Weights of a small transformer language model: width 96, 2.28M parameters.
Each number is 128 + 32 x the weight over its row's rms, rounded and kept within 0 to 255. Layers, rows and columns count from 0. Numbers have three digits each. The size before them is the row's rms in percent of the matrix's.

# layer 2 MLP gate, 384x96, rms 0.177, rows 135-157, columns 0-95
087:111171149152111078108088129123161156099130173118107097090084153173097139131199106136148092133150108103110135150164065079065123116146096118155165110106079154091170088102102095173117068155126132112205149081111116133158102120088041125127111125112127103094060086111092146122086159121120145155
100:113150098171137104160177175121125148117079102075145148109120145149127148133132166088128080053079084108114133114146148058047177112133076123137165136145103136096184102081159084128095127133094131124196113120158095071093097099117128086147110154147102115165096146180121107085192117155158123142
093:116125138212131125118094093100127051089086136101184118175138161135043158118151097193162110145078173106130132169132105116113184104143099077114073133188139146150118140087136176088124112157159160141160144075094143115133116123141160136120161112143153091112161097186158074115125130080103122113
089:162093222102131132100161099138122126182128079116137173091180092126098118062131140096148082160127151064126115080086190163115094107098146166136133125092129142110165194145140150177113135099130160138097159151176138096095139135117141110117075125140180166065166172120163165177128126147129134158
103:094126127091076111129169096106188156141198144146103138185115116079082101122104175101111146156159107160127154111157110163123126132149135135129116089088117179149116114100099108159120130125134063130086165150172187117140100143131170068097125200206158102115082147111154145123101176084074074152
103:086103160072129129178083130115125174135174152145149110081165154141136047137135098100155171102111056133090148103144093167089177131063107150122126111115146181172114145106094125169118161150120122109167094096108057122098137172144107190123069116101149124111152170158156151154117123142174072152
094:115094202093105139092142169209135168144099160118092108096113155190084110121180133147094112061119150166081172144104119159147109146103105133128109137101143107118132170081081117126165141079132125138126142173114151104158106191198126124154095174161115156140120138165098152114186125184064106110
125:098164139165154138126096147170129185165113126109119088138111165055113105124169166100130079108105130136130127064136169119096094095122045155223149165186127110131166106117140143141112120112122111145155085136159128116127130133173112102146070112201058138180071125096120173177116134122104123138
125:083146157085103112143120072135074124155148125126143085143055121137134137117155112157120109165102121128132045112150180192152121154187133119134195074090086082123156114079141098114137118060110139089182136129137165119162111108167118109097081152145157160127109104164134118077165072185139171146
098:140097103078126150172176104118186101164140162124128194151182187149165169119119152121170133120156112046125142144117083166099117091133177172135110171105125197127103141126079112146157159097127119135070133142154140148102111105134194181134078109076138137108117129133135116132114132186059089173
076:137141166143126109123159100093063126158122087081138114088136164141123100089095170115153155201095128155099103102145176157086144123096107152166147124183049116109124106197089078135186124144177124109135088160108110163101216125093146140104136137149152162130142101116060123171098127120090156165
112:146112116140109155060147135142127087115106181128171117194088146157117117117180093122112116123111102112092101172127093136135041118136137095077050085131085091144071131159182111138120146114157104075156092102154046146172111113067105166190129098139150111100134135156135143127112178147131098131
095:109141139193139182119170215106172150114078107126145069157159201143161144166169160108114108118152161135205092130113136137071164100190086101129122152128131074157139152166100166111128115159136078096135160132074149122118120094116123130139145062076149139116113158137077171150157148137135132099
089:113084157053101165100126129120102162190199095117166118086146130139141118140102101082185105099098122115136113103125183110200069112136081151117066144111118127220148105121084172147201142119114107078173133149106153101151091150132132100093144113175117102156152139088130124135122146149130161096
100:079123152140079103127176106111141152121092172173156113090139110121211165048081136184091088131101106057138138139128160111127152135152125141161129158130146108078149132098107136075119080132087106133122110171160168132157085198080166095148094166090156129122115170082138115097113118132069095106
105:138135124176118119094169084155162104118162129136168130110116142101119141158104119120126113127136160121101090154150066068174189086122154126146132118145162156135097085150127122078179198203085164107122106098084189146106116104105181119180152102115093071112159167106143093103074152184096076111
087:135091119188138130117120085071138094092131152087205150130125118129126113103133142113166079203069134172105124131099118145154191093138137171168159161114148114135124171162106162102101154122119160169163124153120156130078144135108141170067057145082086074111108166145142169104157100139167062135
093:135130141136155135110156092083106112141046115095135115079080142109110140097174183120083137159112071106108085050140118097120066107104046136124163080096068131160121126118119154062110119117117158145093119148148117096134130133151137071148078138176090129147058101127135151105153165102177127094
089:127109154155122165124115130164129189113117110075161131095134103106123150089119120151142159119109141165103111104120214146166102166186122124175144153183138093111141130172119069154131131099140131138116140089160128055098123184095087137080106113235109158151090137094135165148168091124180191147
110:143142125161136123152114086141155117151139148178090156114156103075133142157164119136104167136125103134097067130149084179106128138098143112118114047099092120172104070092171128110165067129172121152143067146105098148105156110152168169103152088162129110118194208144111116138074095202093093107
114:077178084149092159108123146088159147112094138123114128182125121087146096071188162148123144128154125082152110077117120177127131151098078126116166084129093058147152112157142124098150060120140099086139127121063095166156115121147078028135121097088072117173122124112124120142115140059134114107
122:111096160129086136118104132078207155111091122030159065139132141061189115121132119117155112089149116136093147129130141158101117160083143137105108112114149133130125121118114167116062175138124168140118160098180139123151165219093139159083167096152116180095146107120120127174142201146152105108
108:065114171095129181100167122125140137140160128100169167167152140153095112131173125119140094158060141179130112153143114101144126088119138124143113149142138127105122101048110117075179172112118159083084146156108098103099075077086118133137136134140111034160111159074197165059088117122118137134
# layer 2 MLP up, 384x96, rms 0.172, rows 135-157, columns 0-95
085:098165139143104112098084132126163210167157165124103128054145116166080147172169070141142118135145106129107103143146092093104136093141129114126100106133099107070167093166113123170104072203127146092172102051077135127129147173091064120106092130115155119084160125128117105144102154097145179157
102:093136126136152113146175140119133084165134103100107155134187177160075155148101137079106093062089112120114148103143139089080175128148091091090135126114096166115157102090149083152142114099129119137166134152170064086108099066151135104169114147192155121130133194167174122112151150060109145200
088:112185131090140114114121131131107220129127082106120118056189141097142110120161164109143070124158117142150139098157167127175082199142126145151158117109138083152116124121113082167142115114082056106147136174145129123109137122117087117129050111194134151177108106092081166105181115177156132103
087:146137204115114115090169097139153085163144109139116171103165133159101142046125115099130109158121171070133119065076187121099070110066151130064135110086143185125173180130125147173110149111116151083106174168157120145116128137110155108120136135103190126060156164092120125175126123104132134126
097:160113089061153129107099208132110149102098139124075080098118158147127156126106118134158125094079158140137122122067186143114096063133126165158162093158173155104128174137114181114173115070133101133081170070093172139162153090091082079135132098125116161105167099097141161143172114130174152140
112:171165093139113105109180137111098121112134119131135133135121116151083087147105115165098122121148175160122088151136139084116106171105122084094108090104112138053125090073118123113173160161093137171138151145091164160153070075122243137161183155195183086090136170109145123173127127102117113127
102:132080169082128156117122153183121169115072159109108133093131112122081108169187151135085113069115174121089184157097104152194100129111110106153140152125145077115133164067096145127144123058160114141122114136135146135153119217205141121139126138171114180148114153183128144120165099159069116138
121:064128129216145134132115160154155144155102087138167081143123193080132170126176145056137079127115121115126168123128135148098135121083059167168068156209127124108182119151138123133092096124136142130147081150139119139123112130201092103158104113143074132134069132108167147160148121127086161103
116:173096090160157132130112164146190122087112141103152166133182115102110157140076145118146147082145159185091201114117078114065145139115165120142081183142160157121092153153138140156091104155162119230095089110078082153080134142085120127130157106100097105140150129104071138144115153128116075140
102:117155056110174104142080135101148073138124148103129172152143155157120048145140086116137076136119157150162108114106144179136209100153130087122084158122153088089117107118124124105182129085144139190109111124137120151115112102086206093164131155116153088157186130158105073098192122114088096134
080:164089185164164177148153100155126151137142139120119091129109153102164062064131121106116167148129102091127083106154174157096122118125139137109106138110124169103099192199128048107139066113135127095117124085133101168083153176163124097166157129144132182082147145177184095090107120108123072163
106:118169148097115162122140140148180087127089132125083113154126125164121116115151138112128118181163114156154122131120133153154058162150148147035078105122109130131074101159171154169124139041121082055102125113124101153182162161112155166188122152173133150113173077130158134189110183132169126135
093:148127094087138083130104056146094107144168133111129195101072083088122117066092098119137111149099104113065163111138114132132108117071158164157101116128123127121126103075142118144154161083133205149112063131164113108141132196148144123129083167196080122119124077112166069108085118146112100152
086:159111193093103139118127108126117128202151101130115124115151123131137111137139084084204176130105186126128116152114146135195147087157067115170104195123138067146170139091107156112208131117143161070119171105126169178158128143147167090112161169088131132155139095112164094157097178156146103144
107:081127143156103108150169098126157155144122180153156131090127105111172187081109140196088096117113106103119113142154162098112154173156151132190139143117184107040125122136090154058120107132106123145137085165158179115115117177071181111146086144092122135107082163083095144063091122121092111121
098:153104147160117103138162098167179168115158107051171119159105084086179131131097126163169173139107143110119116130114149091149136128136175109181125133168179119136086130133083141135168216139051133122123142036116177111114084101106181099107143193099142137098146141114149126082092117133109123109
095:228117130151123116152083085136069124118098067093126142063100125118171186159105158107112096169106110135137082077115125141107142032124145155123158175117143112100130159142110135151102152123160119155183092093072168104136119150145150127135076151091102160138166158091158109131156122177153150076
095:156095114138164165158091098076126128125080108085195075082053122093106160103174177188063114115095135134105150076081169129134107147113072120108120152117068094128118187114133170116100135108135143135148089103098105139094118149151150095121081164143114162151089144146173158115136114071157169099
086:114120115205121133137112156137128194101102102125126083113120114068091119127155103119145135111101137155162095087174198134167132193149135164137131098202121138095127171166148114149103105102133108160135168104193090084110109175117134111059131145187140171133097145105153142156172085087159179186
110:120152129144133123115160175167141149092127098065144107155087176161163166099116169104159102094120118167151184132125167095133130109115144179210172142139120079109112162151078149115086178090114114101154153120137124082138111158111144115176116133122046138144022058122094132096163120109138132120
104:196110146118142088136097144173107144165128112163127124064185115165056111137070057078128115118118144196093118105110141089135136096122136174107105152108151195104125100112142142139117171152134148183128129133173147088119157109142188218116146193136179154093131163118125121124145133154130136181
118:113132140125058137105125150109197182136070114073110106125178101088202097133123129091116118077141139125125138115157107155115109196111131125059137095159155161108120083101094114134129151163156158121117146134214118075228127192093135152104140124141164145126134108097137104163126136133157132079
115:140101122115077091136058116123082135126139111129082128075094131093162119122075113162128190096157105068104150123129175193071136182121127114129117129163107134166154166163127103162109043146156091118132115103134148144168173139159071103119133189139176187097112095160116094179162125126132167107
# layer 2 MLP down (transposed), 384x96, rms 0.0936, rows 135-156, columns 0-95
094:134150117195136131127163102160166124099137151178126109151120110156116112131136094133078119116103070113124134153104082137160069146119075135162163153075135136132155134107228071037097200123142117144116119171094151126151123124127086180176141152146163163138073144122178080111088113155112161107
097:136125156142095075106111148138114117114103098161104174079052155151161068105087115133118185121173110124120067085123111129108118156109170140128080105125147161150138140183137154123069109140065159073080157140088115147173117174076112140141222130116198098150159099146134121119101119163123113102
038:139092105192123093106121057151182073145085130066129120139101197159119077167151120148132092104137096116171095193139098141096153078100098097106135175105105166143201123142151113134092135144124136134126115100122119145137134134147137224116119158178162135133117123189177102085152122138111074152
068:112069155117130127097153095089096152089108150136101131110176109151105171080153118099142110153142170084166090032132074094138082114059121116109161138125108126114167142150160127153105161185092111103145158100229145148088070105132140105155115137097174115096148086096140120180174104123128119138
074:142054174133050120129128137133188128109150125173115103170147094120124104107172120166161189158134106160099142183167146125098089085159133119129116183117158131136165155149128106084137168111126082116126147085137140131079132099066084118067142116125177140070039162106198134125136118138144121099
082:146156125145124167106152059154158131176179165147105158145079118095124182156094102126108117086130142197119096154100083085131164127113149134076124109112122120096112188183127078132126106171126132191134151157121154088134034134070174182096137169136114084122159144167132146161151160174148121148
113:133126077202103122139136123078180082146100102153120121132100085115139124103101148142147123184125162084149137130077138165058091107137148159214123203129200091166130136170100163112120143116131135133124055140166177110105100084125132132123133122185160117121091164112134155108084099094106177168
109:111129134101130071115146105121078052106132099186121103160071163168121124131166115105106141200167091131114065144129116083135107162127112193102149144134074122155111125145138106110114083146126114050150121140140157148087131144094098062094055111141104118098177121174129079068102145112092099144
163:165134175128141110125120160134116108175158152090121080114164101118135078108118139081131127155125126144116184172143098120089112117099048146046154123167135114138131144117078196103120196177143105153126096191124113125085212115115088124111120119138151132148130075135099138139152142096040116072
058:132130133135080112132129112094102143201135090184095119155052113100105126154093089121152136113163123129161174119148085099096112071106192161117174104167099073081094152125203142153116087082095126128153124153048104137149164096068093176129131105111109121074078135110118131115154121109149139093
057:133160157170140155117182144130094175093088136101106118111160113183188085120167112116079142084135110106128136095110174138092135136083177107126111142090099149097181190148122033106134111124137120106141125099132079105057153136138121107147156165196175131083112124140149095170113087132123052155
141:148122089133134137067118093130096109129111146122142112185086136111097092130168112119148130144108144104069120129091136161124063135136144127085072181152107100150133150182171160137157169110144082080120103132148061129169081111066114204124081096189114189108175116184181132102163168131133120130
153:101161153059094089147140123156119108110141138147158148146133125112143093135166183094201122123128117148101129193088142102158129125140154121025092156179111115111087105133167048154087158173128117174172155152183126100132187138099125120142122166137110157084130141077152082121066154145106144133
036:157123112129187116128105107110137145129103086127121161139123050109197102151144122147126113133126150089155180201156114096049137140150121155098188140126106175111093185151149166134112087146157084098101130078119108145097221148132204170136122149148138129146158163116133186091116119082146095135
132:134073056085154178143157124101118124117127129078114144159130157150116116193194108073179181151152172124134134084108090150146113116090131109126106111109129172161138150123110089189109168107163126102130127128119108120132111038180095176088166070156116140097157105189150116187136092128163133129
108:142144108123162107174070131096108111161108111088099116143106139129115146144146125140130095118100155133168190098145192198092108170137127137113095130113067094151154158124158155102081098046211123141162167152181065107127100193181131148093089122144125154146124157150157108169174130102149158092
064:154130136099120122167135121142162153165167143109182093156107102136084067132119092179118130131125128134114168167155190110110180170138159161135096147110139100139149084188172106082160133128091150141153121177123109104024117093116169183107090144168073126107130090175135130087180096172143077126
053:130147107213062084125081131147110103165136067079128085115149120109101064139137097181203139093100171112147160103085187152092159140160125160116117156162132086115155141147145129149140103190127140124173102146074122115097102135115142119162120168160041095156121095156169139140127096143116151104
035:114185152095082171182114145112087079185177146191118148153124188154111161138086145121093105163128120097114098149086121105086117110140123094095163167062155080142142098119166153109116141135128170120155142159064141144154110068098131141158113118174170074139178103135103135104125197170101113087
142:101108154167142124128165143149105137098125175087173144139115148146149161132081121100106022104121148155123205143116162096137099136138110149232127151111146185140125144168075121140075173208148089074128137125133141095151125147146111110119116145103086167147076101104103104075177148138144121140
152:107159085083101119140110163128158134106121129155136136161100088106110145093107133156162099160158125137135117111143132181093157164119111131000125123126137117146157130153139183107141102113118102078119153149145119137143250102171161106176093096098159152146078115130110110184090136093108109137
168:110161155162119115080142090107163155094129135068127132150151162119199099132149125127119136104167102097142143101176139194123074144053106168173102061151177116082171083150122175100140107105115125109115169139150130114096049141106164151107209139118122164105166144103150080128088161101121139152